python train.py --vocab_size=2048 --bias="none" --init_std_o=0.00507
Each number is 128 + 24 x the weight over its row's rms, rounded and kept within 0 to 255. Layers, rows and columns count from 0. Numbers have three digits each. The size before them is the row's rms in percent of the matrix's.

# up: layer 18 MLP up, 896x256, rms 0.0764, rows 74-100, columns 0-255
# down: layer 18 MLP down (transposed), 896x256, rms 0.0408, rows 74-100, columns 0-255
up74 099:132136139133105144140139114148126121114114154096105119155147158128114107144095159148122101092162122114128129168101132113162113114133145186110113102149096153111114119119119143145149146115113081138130140119082148122091101121111088071130129135133123146135112122119119108159169136184108095159130111123157148110123096128128163143140136113135123164134132140134151117153102155116142136135113141120123135121128152128129125142101101106123085131109174101171118087103096131088092163118076122143165119136158143160132138163169080145130097088120150118150125139100162111114161082148152116100124110135183143127123176140103148128144157163114102103145075099196133153125169135116124132089177129140142091165093110174091120140109070135139120151168156125101159138071107142122130126123122144
down74 100:147119120127110075146111111132140153163094108089121128105138169142151094138098150111124127077105125113140140095103142121160118106086145105173125117134171129149069131127184095150138103129148121144183150127149108151146134137143053133090156106104101173117096121152161127158153152093112171133117120130120090119123098088128085148078134139140179091090151116108172138118111123148108106121121153112163148147160112121155118136157139136106114103122145138149128123107158149155109099144100118143120160131156123119120129117145143084130158143173128142101133146136133193111138106158079128125145080119116142113098108113136121145116142133122104134139104121100146127137190170134120137135122104155131158115115146116100129121132152125142149079096117160134089127160167115099116142177115124
up75 103:129127159106115129174105104075095121135152101126153162143121111116087117127119131075139150107128110137132139098168133136133060116135140134126152176125128099113129138116114093080175126177119175156120123127102127148103126104107099153117095119131138109123108158124139109134132149107144124110113114121103108152136107126144102155149094151149092130121164155157179068125105152127083128149113136165113133172127126090123136113099132151153101128129179158138173137144122103111126136146133105144156149070154142093154150100114126095175166128142133076109122125162155151135113117129120158134145098126097093162130120091140134119114116111141111145135138114161118100134122096134102071119174127169140138114100156129131175128111131195137137180128151160145084151099111126106163121124133123
down75 105:129129142154149125148158122148160085135127127100119104166164162132199173123111107143101120148101133101154140128147119106145152112115135149116095099089145124135130113099107179187170122111098087086114134105133075118129097145167126110080151156111088148139098126121159157118138117133131128164133116098164131098070118144153119108121104128148136146095085088133121158106163118124134121114130150086137156118150136116131129152171102126100148156067147149144129130122117117137117129160148139178136164169143143131132099129173126132110146127073161148141092126099074149153146140102157130096142140150128126114116121129095119128149124163143147137152139105131147112155135112111102117145099111151044089110151144121127139079130137108134148102116090112120154125122122130130102143121127174
up76 099:163129132102097165113164096160137171153113104095122135093132173114147140121127140168121132162151113107136162157091086113109131158103143150048114132130157115105085088160120152141173094122080110120143092161142101148149140101155130137131172122136139135129121134123131131097110137111125166176100074134066139114142149152118150141157170140157149067144123117124116151104120139138154131117143127135094110087160117087095131126152135096125112108119126092100161107143148125109148102117147129129109161121127143139132130174145139100129150127127159147121137088135166143106173146129115087102114128135108161119142156088167118100133103154150125160139099148167138156144120160127113132126096140117105108107100121125145149119116098119130161155130124135131189140133131141087111166081089114
down76 098:143122110114083132095104140109137122114152112113168102118144135178156104113119129154079112126109157153125122133148180116150159155166140105145118151115126115133125098113125102132099116118126127139124165080167153152126147110134117126129142139160137103096097131167138160192151105164123162097124096154117120105139131121143117107092067145086129121132123109129130155167104106129152135167128083118152102162137119133149137131105119138143145146111126147101110119140143145115077108077151123105131125106107110110147166129108124158165117094159096112168116185144106126102126155169131189118145120147070130116115139097139137151136126137129084100079130115131124134154161109123126079123132145103187198126135129118097100107152137130137147147159115128161113160087090152127146083115103128
up77 107:131080162152158148116166098122114158126175139158086143106141130147108124113142129154121141123133095091127123094143130074131149120149160146114149159162143131145128144138130075154112097147124144153130122136110140167154149195152079112119154085117096183081125120114168147133092130127140110144108140137118113143146133106102136088133129105123119184076121088125131142112122150140100107129115113166095132128140116093147119146157082116132140110071139078130142148104134155111125112150095167133120134140146104140079138133145141133073135112142175154164188116160087141150090080130094143132118128140133139123130127128167127137131117140127116113067080105123106130113108134161143133154093136139107170114094099161116130137108154167137107114133121142126141110129110123164123106157164154
down77 105:137107109091138126157136064137149141140167120084136127135138083120104102109185098114095171173140092101121147141116134128099147113144081148139071107138120104126132114088109117134147162113111148091152126128140126096167142134131107149140128147131123146147148121161088147109129152120128139148122108135121142140131100181084102083135121141128083154120136115133135131152127125131083108129141161130135111133140117089153131133157142092137149134063105140140111132138134168110170136078131126118096105143155137153142126090150114159163100116169144110136141183130139081147158127144110125102174132127136110120123115127128151177103107108132153082134107161146089093123109150164159156130089150126130121100136111127089132121143175114178165171146121115119140067132082153146144109147110121
up78 102:128162148123087133132093147135150139111161144140112105126150143145141125120131157122122109198077170138140136118143114108118126109145115119107108150097134127106090091110103150133159118126157144132143154125102112155069137136094131124141142127150153172169143100097141147146142161079170123102111098135127126125116107105143165082132120145112103126075130096125154121102139116138114096131107150136144112118111188127161137151109144171131110151120127114117151098159102162123091096140102174178132092139119149166069113127100157106130136084158073093123130128167123115125144169116164141079126106140120130128139116108106082159140138127106130147142137148100131138149137155116146166091095125172126140095132097112129144121107124131161177112136167145121133091095087130138118142145084182
down78 101:124134159128163136120122080172117076154162122131112124127129131088141118138150139174112137118167120149100117095113131166137140155148113138130164136122109130144187144133095129068122150119108094109137137112142103136139128110155110122141100148159092090138130157116100129090113091115135161166154130122131159137116133140134078129100145134156131121093102131100099122166091109138138109148114134147154130123117125125087051120143139161142116152128127107152149160135113153152118138110131146127130148158137117147157140130125065139155109140111107143123147131113164100127148117119108119115101141146137131087066144085169158114155178148123110085130138144145081119134140121112112162114146120065114146131143094190109121165096117100132088084120101131090132167119174142130142115164106183
up79 099:137143137113146142141126118161101137136132100112113098130101101121155107113118129128130107188121113108129155113151096121118116140120126151108117098119176132109153124132101189110151128123101187122137097098164115097098138121150089083115164116105142146157106141156164136162108168142131130140152091174168112094106132130111129103158148138141085164140123137126111087163161129143136100156098200129147170095149146071144131157132178135145133133143119138098122143154150138106140147116116138138150133105117099101097128121175100110128113124126173154119141134143114149104097108123170112083117061135124110147122161150151130126133127139112134105086156114144136165101124150133150100064107152130094136143129173147108106151151120142112101111142080134169123071148119104108154133137156142
down79 102:133103126133143116090109148132153171142125122131123138145144126104133113135125132122122187136163142127090107125072127099145158164124115099151085110121099140105145114148147099158147137111177108154136078143152121150116122110117124089155127082101120147130133114119185124118157124170120112141110128098136100177153129151129161148079124124111140142157138128090118132097136154127090170101126087157133141179140126122121094099106071145122076189151123116164172112104089123138075120106100169110173118116119139120160144160122131134124085137134129146194135114128156115109149116111119116156118163107104143138117124126139130143093125145143136119111143149124116089146090120153138137115119132122170134124082098127122161158090117139143134173073152123062153161143109116129105146138140119
up80 097:147132121099144103120150107111116141151146149115103175132132131092119172094126128184148102141141120068128134131141160120109149145112128119142097109153148141110179119154123172088138095101112101146161089112149181077139126120129110121106117080119132093122130152149188126111076148182158116146146104111176129103128131149106082112146105106143134144157130101087141125160137126124108133127128105108119122136133134131149159152156148128197157129135133156129134157148145106121109169094128125175115132087102132106133103110119114152120120123174160129122141127119114154166153149069111133091101080117157117133157136141129108112084178085094107112155163153128120144150106130106121153151140143159120122100133153134095151137140121131143130155160136097125111145144120111142157172103110075
down80 093:066117095151163125132144164127128151160138105115120130086144130148169131177106176131124117151138160139180119133108137134179124138144119092116137118100133106099113169105128133142101115109202130130133098135069137107163109164086121114126119120122157142110106088170135132094098131158102160067107177096126114099179147114123161126133102117164139088100153116149119112168142177132128112124127178134147152119135104110085136153135118131092120138093135126075127139122143103115170167117132096114120123134129142145150120170135121158134112105134131173122149113106149109099094110138151143139166076091115109134171131105144144138134138114092101158109144150101132122097122092115119141117111117117130141126101133146162114128157077145127098147111101110155116103109153159133147128129160146
up81 101:098147091139140166101133153145158103177096100142112129095101175150107116116156142138155089110085149088135127081105116138113132149127132134135110144178107115109109102112139137173127145128152126140114194118144131142128146091107123122125122117135099124092113173156133093150127128117116157078131130093094127118131159116149167146124099138059132168110109116152106119148091187082130080132121143157126093095154129172126152133156112147122138132129140121065137051122137134148083180161140116095107131110176147121122139116122166160136114093149111123132105133121122141156165149132116154115157114159132105129138145104147118128146125120094142140176103153092135121135143113135098125155092125120136131143119105116123125110109118166135118155163163161167150150125163149137134128154095132
down81 096:168161135123136150139146109134126151118109136105141085080119089120126164134135131134095104134140112174145115087151139103200114128123129117156128090102185124123173117189118086138116151140090105134137120120141122109107135145152100133184115133150119098144137080113106124136146111160153106132141136120168124125153120132146108119126098143104136132163141133119087096094130073116128125101143083125153150113172103113118128091153148124132143123151094123141133162130117117134125105127110157169125123120107131130135117159140083125162128145146149137159154127135130129097139117146156141169164177097176157118106133116106131142111157124105155122133166075102098081078162105123132138139165120171113114105110097116107114170158183138111124144107126110095124106146092090084177108103122131
up82 097:117115123117129127053145136117126154110125170119092130115120125139113119125101133133135129141126143166072106112085105142123134097132125177143127168136118167116125069101147102139130115143182117114150144130135146142183152170156124115085126151163102095115140105138144112098144144113107118128139148171137142137148097113078079129128163136092114121132097111154082115155101116118156148143110116110137202115160154133117153118117148135128095106171130159166078118178134104138146114132115121086125125154146086092129131158138133115134107128133113146127142156143142128086168133142109148114193143098127142104141151161097125105148123103132134156122131143157080106134162119146172139204125078122125122132134098145135135094126148132123116141109133112127118161138082125105115086125090127
down82 096:134146091126148124152137160134138130129156107088116142178136146069143151136163136075128123130154125096138162143108140139119110129140082138151102124156117102161111103153118122089127119107140149147119111107111082114105109130085107127142119150119107095157168177145115150117177156135163131127164129097144099116117140120129111114109134163162182125165157113140157117102115156155144100119101153098100110174147084128151150104110146136144113159122135095122158162152081129108118120138139127126118135124093129114110101120127147111123110130058162123100114096129048118149165107156102165132153130139112102124143163096148119103155150148140109126154143114086123119109085120136136176122091126114135117116079103134172135164116075143111113119147103122151163144094160127153123138162153157
up83 096:101131140147127100159131160115105127138118147116114088125133161121133138148107122099126105132108168100163088139119084101109152112148096101133134106126121139103134129143125100149163104100148105143142144171157117167131109165110105117115146117153142128089095114124130159129154112107144142175155158104112130102113154124083140163139099183113088140142134136132130087157148134108122132099101133131114138069124124145152129120130146060156113136168084119153148144114086150109110110081105171132144125093155144130107103084107140148115125162115142141118158146180128110133131103118143152113148129161131127085085127154092074115148110142109115130146132150162169088166129062164158128137137144153146076133108109123141116170169128167144111092140141161116117098094160109136148128157103153
down83 101:119167178153150141140118166117141121137086132115146130154171143133122079150144103167130150122141157149108113127138170135146112149133086119154118121147117148106120088130155127161158130155146119141097117140124122150105143141155119126121185150170174143151105105124104123149172106088095122137118126147110121101123160129125142140144095137116102094132098092106084127184115128166135120105089092121135109129096130090156103129132103127137144143152138137121113157141097110133114099124111088098123135139141143135099103124146077096103141130123086121108106112110131128126125166115152123149065130082123170151136134084074127169103156142161122153080111128152130087149095126102168161139119074132102152134168154098138161139175130148129152093108117149151144158125078177108113127143113115
up84 101:090106150131126135154134134120136143151110103151092120111150117076146144075153112090161141111144136163082150131148133155175116108107157097112137122166106149084158145122114168157108149117144123127137165146104085161158114161136098134130149112147101098139150145095144109108139096120130143092165119123123151143179135155124137106153125125136104164143191122128130087100087119099122115119161164129114126125140136111144169124158156102112162144111141121175122140132153098163084119100090121082134128111129096133135120125122106075130125195094123109114155093121112127121129141115109123086170130096100108142155142167127131104084109123102154138141148134117085109090129134132143151103139127118095100126160145133124102113163106155136136128156079117087149135113089153177143142167126094
down84 099:110121147128138116121136154114127068073155098152162157146153112163137119113193146079108121110115148139126116128140148116125150136089160139137117134070119113119101079165120092132145122104107112109108141111110166133128118155135163100114125124143128159116076131133156125136091133158157119128093139174099096154082118087152078131109102135105126140134134127167148139160125167151141105148125134140144083163127130141141104163113106158102136155139105178135168113118130149120086114118134106188154154089102118101122085096090142100148099132138144156103108099126129146150146165093102096092155137139149142132098107158135132173122142141089189079116156121169153148132131124090130103128137127142114125150128121119131124111122150102168118136095147143133125165164151109115113119120141160
up85 099:120124109128160083153129135132133129141097135134097113090103138101138100194145112131093151114171127068144143132109136164116084122081162129110096102152150158128128143140137121126129134157172079131099126110131136105129135111112099076119191115133121121140145144075151079145116105071106160150129124156150111127149144158121140106142113131122126155102160160122163117106142143135124138141126146126149136161113123111079143089121147142103151157103105152112102166150151099167133122165179103137125112101092133117113112117125124141150110119119176111084130136083135132148113178112114139136136123124116131098139098145149163105132099140119145128107134122128144150097125131150109085192137166157174140158128090091142151121130130169137112194119136120136092138126161122099122107132086092
down85 096:136144133165105077139102140117136137135115136133093130180161109155106116144079148146153115137129120123067115089153128085123121105114103152118138111097166163131085157146160128109141143153139143107157125084122096155119121139096148125173121124140135171177137107132133151129168116109105122100098132124123125140126087124162121144099145137113141130074125144166087131146115133120074147141122115125112160160109146143127148150135122102120174124125134144140135128137125129118138132143115175153111083139120126120106173129163119156195099103159121092142103110152123120125151132131130134109068128140103167120091182142090110106128131119143067101104122152121089142146146148070119138128174144107146120102157130075133124149113118116112107160105151107143139093130113154122180113135181090
up86 091:097152129131156091111169145095072149138149166166154113165156119112133110113116144168143153146117161136134132146115171161164150111150129170108121143140117146135158114148129090154118136141144095188124109180091112087104141096133140085121153121168137132136122132141143165107113076081130156155127166108137144135158136157148136134131147122100164143138113103126115118145133086120143145125109137143123080095134169101100140119127111119113145175135130096164103149131136154062109124115139122114115108110171096150125135156144121140141123120142097126153094106152106154148144134111105082109147082161096138126155125103131149110108099155137150089130116100113111140127110126133084120080111093132130129118131111086158132109119110132132166103112194125128082153131138118104094192120103110
down86 089:147155129077114144116189123128134176161112140129148116125111105096152140095129143097128128133093116158148120129146100124152134147097135136138134142133083161154174153107117135102145136138135104080106128129137091123158142142092123155129136093087144122141132143161154119126145166100094147110144066065104155119191113117143111118176133172155148101117152155149140145113129136122130103106097074095155183110133071097103114129137140087168109178115116127116102169116137107137144137093138121132122143121107111117117166119087168111148115138117103143113114135124134109159139130100100135138092131142132103114140068139109097092123112176146099093088127176119100137142171167119126136117156107143128141160141146141147149115148115142135104131149118102145153155151160117154106123156098133
up87 104:122107168136112149141114158098105104121145163130126114102109147054169154137128139168143133099141125168155124139126105155131083125169097156169133121103112115090118151114115136136160132108183106161133132080148111143110136161111169116123130126124131129120159136154111130136121138135090112121137118166122099164158126171119108148142116066117161142126112153175136116095112144126116150102104147165109129145118115120113138151142119082155091155107165133075133134113116133133104145122103129136105165132147118132134169111144114105092165106135139141152129099124125159105109111102103120123156111162118091141129123111131141123133117126125114128129166102071116132138144099105132172096098124183181148148083124143154129118098123068157053165128135106130085164124135087147128126157133167
down87 106:144129128099102078132130127178150111148092138109094109121086155113123111120126168162116152097114176151140117140144104152165135141134135118068113110088153072093096118112102151130119135167084146167126105149169137152164132125167102118166156117138068119111156091123180134167129131125094152139148132171106139089123114137116130123131118099149139143109151133098106147127120124142141141116165129103132113136152105142110163126123083124077136104166104109122131102154109133155138138096126116092107131173144107110111134156116110142146109132124127150123101123110122133187154113145100113136110125158170159084138108126169126145143166138076160122137117078142147120113106070133127107163118143117098097154179113132094118135110125164099140105155151135140141154136133119187108109132117147
up88 098:110118134132112114138138144073113131132073133127150134148151107130149109133122063118088094083098104161139148140079125138086149175130138167148121125154131136138103110137151074113138142126118119092144105129100131120115106115110076124115172119177124148102133135092126117147052155129124136100115139163097097134090156155148145141107136105142155146156149123140109097119136140111156121124134158104106162144128127118094140167116132122146133112132149119096126138106110117156100162094110121126186126114120135132158113097121084119144153153115122119137156119128125138101100141150134152171124094145111109164179151139128119119103101130174106145121171121191134154141123173119138174129177136102058150093159125129204106146139147122124146116110137131115097102128113108119147128146109137
down88 094:137127136121139160103128118147106136114134111128089150124133142135081114123124192114145130162155110144107184141145127142147127096143124127096103126102110103076179110139148138151132135126106094141084178175152160144123159133148152135150078146120116111124140141112157125156098142109114147121132109123097138148163088114086129159141087173136157115094149111142150099137159141127104106132146125125069147118181159108136131110107097109129118153097145146099174092097117161134149107102111112124141113177170124098115106122111143083121143116126154087103107134154145123167094165141162110136157171095108141106135104152090146119113099137130102133149085151081133137125104126121125110128081182143147090172099146149108114128100110125138129135168133124115130158147092165138164106102132120
up89 101:114127131133149113110134139114148120086116127143088136113123143119119133139123145120106173139125142117133105157132149142103154119135103121104119114098130139137072157111142132129086101149118107120113120108079105092122112152130103118108134131151091119156153157118130118140142121157088107138133125106093100098137157118140136107131114110150156140134122093132091084101135080135131157101140180121122146111176151120137114127107133166185115166089126143129170147155168107113158132107081090135150115143096118157098132117129112158118111133128119145117142123103128162139157169098173178132148124117086195149166152148190153116112115132124128123161131123125113120140086137120080157186157166141081151118136115138125173131121123083110149096124073105111129155154149155180117149190144149
down89 104:186114101155105141123151174123080124140160143156105124136121143152125127063104110133154129137126087156129138059115094121146127087086112128142095102145121126172137118154142147124117093139111136168124152144187138148172087132078137155174099143130145159132099104133106104102117194125124112131071149114143118127153141120090118122087115127122131148114160117114125166121144109116102095125123131132080159136109123141159155110113127075113124103116115123104158145133105146140108089168140114125106146146137127139154138134078119120156146128088159135147134125127110157060124143136105137117120147153144140140134117118084128147116111134114185140101125174128137117137152102178178095123153088110136144119129120080125116119136129119140124127118175108156126134162131174086145147133139138
up90 099:142137104187133179137134112122132107143130138115107111155115141113107094151109132163116133134094181132129165119132150156148159108133107095135136131151109150143118138112150114139138162109139117119118109135142109070171119137103118182089140113149118127087072095151148139142122128140102132137122124096147136114114180146142101135112071125179141116130150149127117130127127123155101103093113147105141072096153094168085114121095111109161143129141179154121092102130134107118093111116109121107141117111141125142069158107152130142107107112107160154112075154103111154180108113133147117145157127126119159148157113131148094166129100141152101144099140136081106115087172134147111088138123120143102082106113139131107136162172170134174107109138122148173146110160127136153100158149157125
down90 101:138137153127107093113192119126151162152068093172159129093094154162110118121139116102111138106145098112182165146135125127085101074108127135115156077151129142154143097099103183129147161116107077162099160127134145134131148101133160137151108093107148111147143102137115123112107149145143122119111082124093095106141104159108144110125174147123179146120155121162118167145133172155110111128128151109142123133138127120155131136119121134128146129100123135148138107106093121106125120116114180110154141144161107129123167163153132105145148151121132139114164102111120086121127135088145114111078154073092148106105189106110123054120122111125124158156138130156128161117102151133118121140156148105148153121117139152134125140105134147110116145109097089116097137172137109106142164118143112
up91 098:098142095148140183131123139151093129139098111106126136153135169097151146145117163127115122062124136155165134095097106153110157131129167164116141137126121129145121111112100117157130111139144120157126104112144097132141152126098174104100116133155141110137129121140142132126200156090145072107100129130131131092123123161137142115128095097124127125129135135158130145132128077101138147152148136097143095102135110137155115136111061130150068092170096099098145122101101149177115126079172120107166154101139130129092180131144172144162163120113141113085108121107142113137152103136134167141156140124146115121141136148132098143087097141150161104097116144118126150142113145146168128137117078164138131101142141135116119119090124126105123124098177127141117135175142111078141141156080156
down91 100:104147082159140157159123089145116119134116148128128159125155124097115146136131087106128094133121119120152045141168132096114141093103147130105148111184100147098131133113101131074148092111183097144123157131144092136141174146130130143119108103175168137119121146121099151103116114111163165140110162140154168158091106165152103135085110129122115078119146130145098160124158143117128175095132156156146149106096163114148120109137128130114088151112115121122157149101132138121122179103142123138113134121107138157144106108089120114152095125119162084141125083103175139107152143136157136151127093098122165157134119121128150122116143123137127133154120139142108109062134121158128094127111123166144100156105173134107087138098130116139166149142137085181112147125115120096131119143143115
up92 100:113166150119117138140130053132113138162073090123127119111118133108085136119118113095141107138178141111121108098121129154131170136093130130116162167142127111149083152150119112115128124170132098140133077130114131176130166129123103173096160141132116160141126167113102132129125136180102181143184158158121101107083149121133154172172120146139118086109115102113116135145114122140101117126136156136124129150158159152140128134113101119158116146131117152115124126139165108145107150097104087172138124155138151154135166136125086091109160113152130124087150123120120152179125073130116139094105122117127073159158135142092144096113118136107121122133123123156094086159099170116129114124131069124137110133139146121117113108110134130124131148145099097170145125145100141176178140112106154
down92 099:118090110106123129129132160130122109103182152162099105141165144171140095115128133119157141107099123152131128163120096113122153097145148132137113122123127089135154112142127121146121183091097145161119145103166129152104125154093154089162066151135135100126121093126076118119145154115128136165108114119145130127127135167109116107107137135111140175108158149145170112130088113147160112101129123096136178109159129116142091132153140124106135105119101128136160126128071121115096114160113171110127083145100092150157076134111153180147062142117133149092126104137078152143105178110120141123148130122159179132115110107127104138146112134141140127140107116117148132106156139110115145165120162106106159113126122117150156119121176118116138096121169121109109097185104097121131139162168084
up93 107:131118165112137134125143101116141155174144160138107111091089127128106080152119137086145118184125134062158158091116092131128155124116112095123093103113141138096143117114133133125137092144103118111148143136120148168100126155102167101108153090142112144118100127125123148152171126125124121167127083090151125133144131134136137117114110119158126116174141113108089104125109156150146129130106115132043126064110119124137157143141136082153166164128110090148098127121156136141146098105132108174117116143107156122187147148102088120122121152184146163121130137159132163129154168101107159102112137130143136143121112106140115158162157128112124157132127125144155145121114158146149137107125109145152111146145125112074138105096096129113096146109127120162178118122116114126161183173132081
down93 107:127113123159143098150158132163124154089134127122153126141118152094130161112182134125110115108119179137132120101112141162135104097149110124137128149106135125121118145125122112134125128166099133154144157077111138101146111133136095100156103177120124121092135143142103127115110089133114164125088093126145082162102108142118139107146124108080122111155155132113138111136133179119154113120141150100173086115111101177119115134164108111095138131132134143143181126146126157139159131169107153083115164125131108124107117140147114130119109112152146162161143126101129096145112201135115085079088110174113168154173074126105115141113104150105164114144138110096086108104125136170117150154156098070120125123088130157121132155132162112101083129138169136120098145108132147177117132123119159
up94 102:126131114126141119114144123109171111129127091106151138087115171141130170114128097103151095127149117119104100148136117122146161149095155117143139146112184142086139101131133179077127126116112093100063110124166115144152132138123159127130110169123071100145103138116153126146175089120105097097177120108128120094091082124138132142118145135129128142130108110116132156163152116153101131133177170131132144127135125144118151113125141141148121138145124116081124165117144115120090116159143169166169118140117125116155099114096127117130095122129155132128081086082112149158151127148140140090132107115119126161163118146125120139132156146126091153152170103126125134129100128116155152115188146106157160139143138135154178159111096177084127126094149126089079114135138162115085122182126103
down94 102:153122127141156108162080113090094146149100121080118138114070113139139110142177111113156125122119132133130122107146123170108110129139104118112130124149101107136125165130182102125167139167144120144133115137123147140141152116109062115116129151111137144118146143136124153114078173101189148155118108156091111179172154139161133078144142157157092124094133144104155151127129107091124122111098154088094111100087107131102121126158121131139136159148077134124142123083103143118116150124102160122074114130140099099124127151134107155154188144150140126127141119134136134155116136125136129122137107154128154107110128143120143151119141120123225128111118115106149174097126136159178104137112117152098082096131126128148153086149089095122135112105111129115156150146098135144118136108164123
up95 105:112101134132111107148150141136137108110097160124129106112063116094169124149126141131157116148116152116127168098097089124140121091111128144147141125149157102148112128129133156100133169086156120122091165108149158142118152113158092102125189135099155101168142136155173122164120155118147094122118095124146125116100109103132098177111084134109092131103138086173156154156095191152091145126138130126119165118084158077186136123132157144139097091146089128147134155125124135187125132098133075118115151138097125127148117113155136109151118126135142100129158096122127153143140117129111147130166123114150127120111104173126129079124173108112155104136119175114131101108154154135138145139130173133087109146117107125142149123081149121116094130120116123093130153088117144112142139120084112
down95 098:162153149135116122135139113114145160142140148143096121072207160156078102116103143115146164101122129149146149130128130123128123147100125136144115152121091072189190142155097105157151115150130155112124102105155129086121138122112150113124092105089115096114130099133087137133135130092102122145130092098123140141180131149107122138141149062163142144121128096125132102105117089153119105116107163132157145120134102128109114135123098118114131142141116096094156125117107117099114159119149136136119111111178122121105157222125169179138128130112125149122116113110153076109132119057154127141113133176142151123124153161136143116122144153094120127122100091164132127111146104106125160150129124116140124088087132140104154152138132169078135125171130132135119117147132154144131126116127149
up96 090:125148153132149123142098138143144149139112117152125150124141157084131125158104132084140117122121126161136110126134176117124124092164161138135156159096130162111115115134115112115156133127176190136152106094149104122080114083101143115098154132098120126129132126141124111154147116085115131125116162139103166105135094142144132158145134149118126104127164111116134114123152127155173191128157127178116123147072138109150082129136128171105133142108121113118165078132095104157119123140139095096117100151125159120112171112102110110090113109175177115104147133156119074126148147147143177134142115124124138132119078164144137107133093123092133079133159113103105113088110137159121157174102075123137105124102095116178119161152135125094090116140103158114113115135137087153142092127123159
down96 093:126114125153100146120114149132096123114126102143128116069107086150146128113097126126067119112139104118144108102175105188121095095129102131142127127122130159127058179130153178113148141132127113112088128161092196144092147109156093134070106132129150128135145196131139107152124129125120105128139105131131124155112167166080142121104095122131097138129120124151117181167101126112130136141098117161152138170155130167080135126094126170128110138183167113152133181111153173132123104105130090122119124141140099126115161101111159102165136145123101175132131119151098132114108138080117098151142166145115158128162153086127119120133146099126119138104117157129143151125124119134094134115131143138115122135147141138154113111078150108161137118100129121159131111121148144144099151119122114
up97 090:132110091108078106101117126109148092183152132163143137121162099116115153105147156119101138100147148153094172157136124108122072107132115111157180073159152128130167119156129109120130091134141121144143141102148126120119115145144106133099109112118120113138150185111110144133102088109131112092143146100147134097131120092119098129166090124119143100101154136132147108087134182145150147113069134111096109144093123100117091148130125094097113134155146119129155109134182146127135147114163108161108161157116130120137143114118122136138141130128111134122129162149170167105117136129070130136125120126080133145141099103137165148138110119089162127112130146098149142128089164067174157121105102143155129132106131164148154129118147098127177127142123162173120155112100185150136108087118135
down97 091:161131152161141149151120134106148130128147155096124111089128113131159138129126115135103091148101131124136077124072173126109151162171111126100088159138111119153113092100137132100136115161125092066104088150175128128142140083141117135156128110131110129116104119142112092175143144105131104134178119103137086096106137119128133140102110110110125144134092138145130126130119151138114159168103123114147114139143185121111174120109128145098161179091116169122156104131125130158112142120118138098145136119123147119121143140123142138085092113121130120121158110149135145096134166135159104143136118171162120119107142146113135101158140154140158106166148096184111126159137061133107094109137137102113152144134146149140105122095154144162078116134154106123091124179097075149136078180157133
up98 098:115146157131153154115126129105119158117064171136087070080131137117104136117116100146151104131117124085137120139127112111137172134129125128162155123110127123141117112098110136122124148160134145143117132156133136129096108137167119125131117130104126102164094118134123083117138135122091180155145133134133087169093135167119124117148120136144105126145093122084132104099131089136110140135161124114109072103132103103131148134154147124159137089142106110137140075141142127138130129117112117119137120111113146141141095069185162140134147129115149129152102121142115135075151201104115115108157140111166151133163128140135073151124121130151142140100149101127148165089166148121142141156146097131159147155139117089116133136106111062145143095120123163137077149113199147085099153139119078
down98 102:145123137125091146131115097143154124134166116093163133153138163111124117117143118102122106147090114122087134110130150135160139079148148140145131137156156067114151151169112103148136096155093164101099160129112152139140070102116130120153140082137114175083080101071111125139170102106140137162084121165096104126154116119145163112140100126145130106136152114165132112109116124110166098128102152111129143146135113160116121109086155138114083165127102106130124119124143131122163111122140157165131124102146085115104127164151098139106147094121132147115132082123121153173101143136165125144116128111178106103129130137122144109173138115097109161127123159106158137168138169106131091090116108126135116085127110145104096160184128137143146159114143128165119116156081135155165113165148134
up99 102:105144120120106077165164150139075087185105093111130095143111111170140155148129097124153155140163154128133147136088074120107162120128147135128142161139117144091120089127184112149173124130110142134108146117115109118126139161101122106147097103105107109147105088147162141126079165096107113132145132141144145167118139089167129110129147139101154085138128111102132116122153136120128135116145143124132160162135136158156112127150134115116108129144144153136114138092133137140142136115097132145099139120136100075101133096149184091124116087115120079092128153137129135125090131092166103159191129157153166180138116167159121094135158136132113126135127150118147123098166124144106137085088114146183102127128140095119144167098145148152135145123094149141119127098091138175128129126101123
down99 104:117108134098129097117129074099120121138081112110130122100140140133082132075113147131104105105100124138127130098148122119151076096129103132170176099147090121179083122104132129124169126150090135143161158077148076168165122096154107109101139153152108157107144089150081100118128164132150128147111131153146125094149128135152136130137139116130123098124131136115149151130092158151134124133132114117155092123110108133107137144156157154095168116084147133075101158098122137156140141109164145135158154148115156106107150124117149100144137172164167132114110161111139139139110119139148130152073127182132107119164079164111180179116117119159116126158127131117096130125098132127115147126144120132126130100128147107128151153155141117168136129112159121104095066163171108130123119143108151
up100 101:151130155120112178150196158122114126138114105102116179196104119099132131106149106090106137129106108157144116135114140123123145150154144129147100122158124123098130134097119128145162129145134170170154130129139142136147119164120122133079118111126138118162106122139182136136116088141143183110157123084102070115149107106142078153173142116108127105109080115121123127131106099106129107168162103137121100167130153114155130106090128133137146153156113109157134121101113151150184141125130112131156133126150141150141142104165146107106088134154144128112174110143136144132135186176141152137128110152156115145101116143112119114063126134106116115122129152092148105108120130102102126107147066152143107128154126185114122124076151129143097101083118134137127133100142101126080168137126149
down100 096:159106103131165087114162118103138155139146104166160133127077142123121125128093070163134163138145101128170117114128147107096151105141135129148119089104116140161154113140138120110149145149145069139078113148114160129130158098123125107158136197122139126120113154088095138179138154111129100127152105149136138130126145153120148113107092136107151160090136115058166130105125108120158152097130133118119137132120142107112118148140102162115158103152143152097109086127127080129121148128125152139156099137120156167149119155178147160126133133122151152082144151127110116081147151119070125126162140151112198117109113124108161108134093146090151135078127113127124174164163118120097122141072125138113125117132160106129111142147123128098111137148107133127087145124125105167099104106136127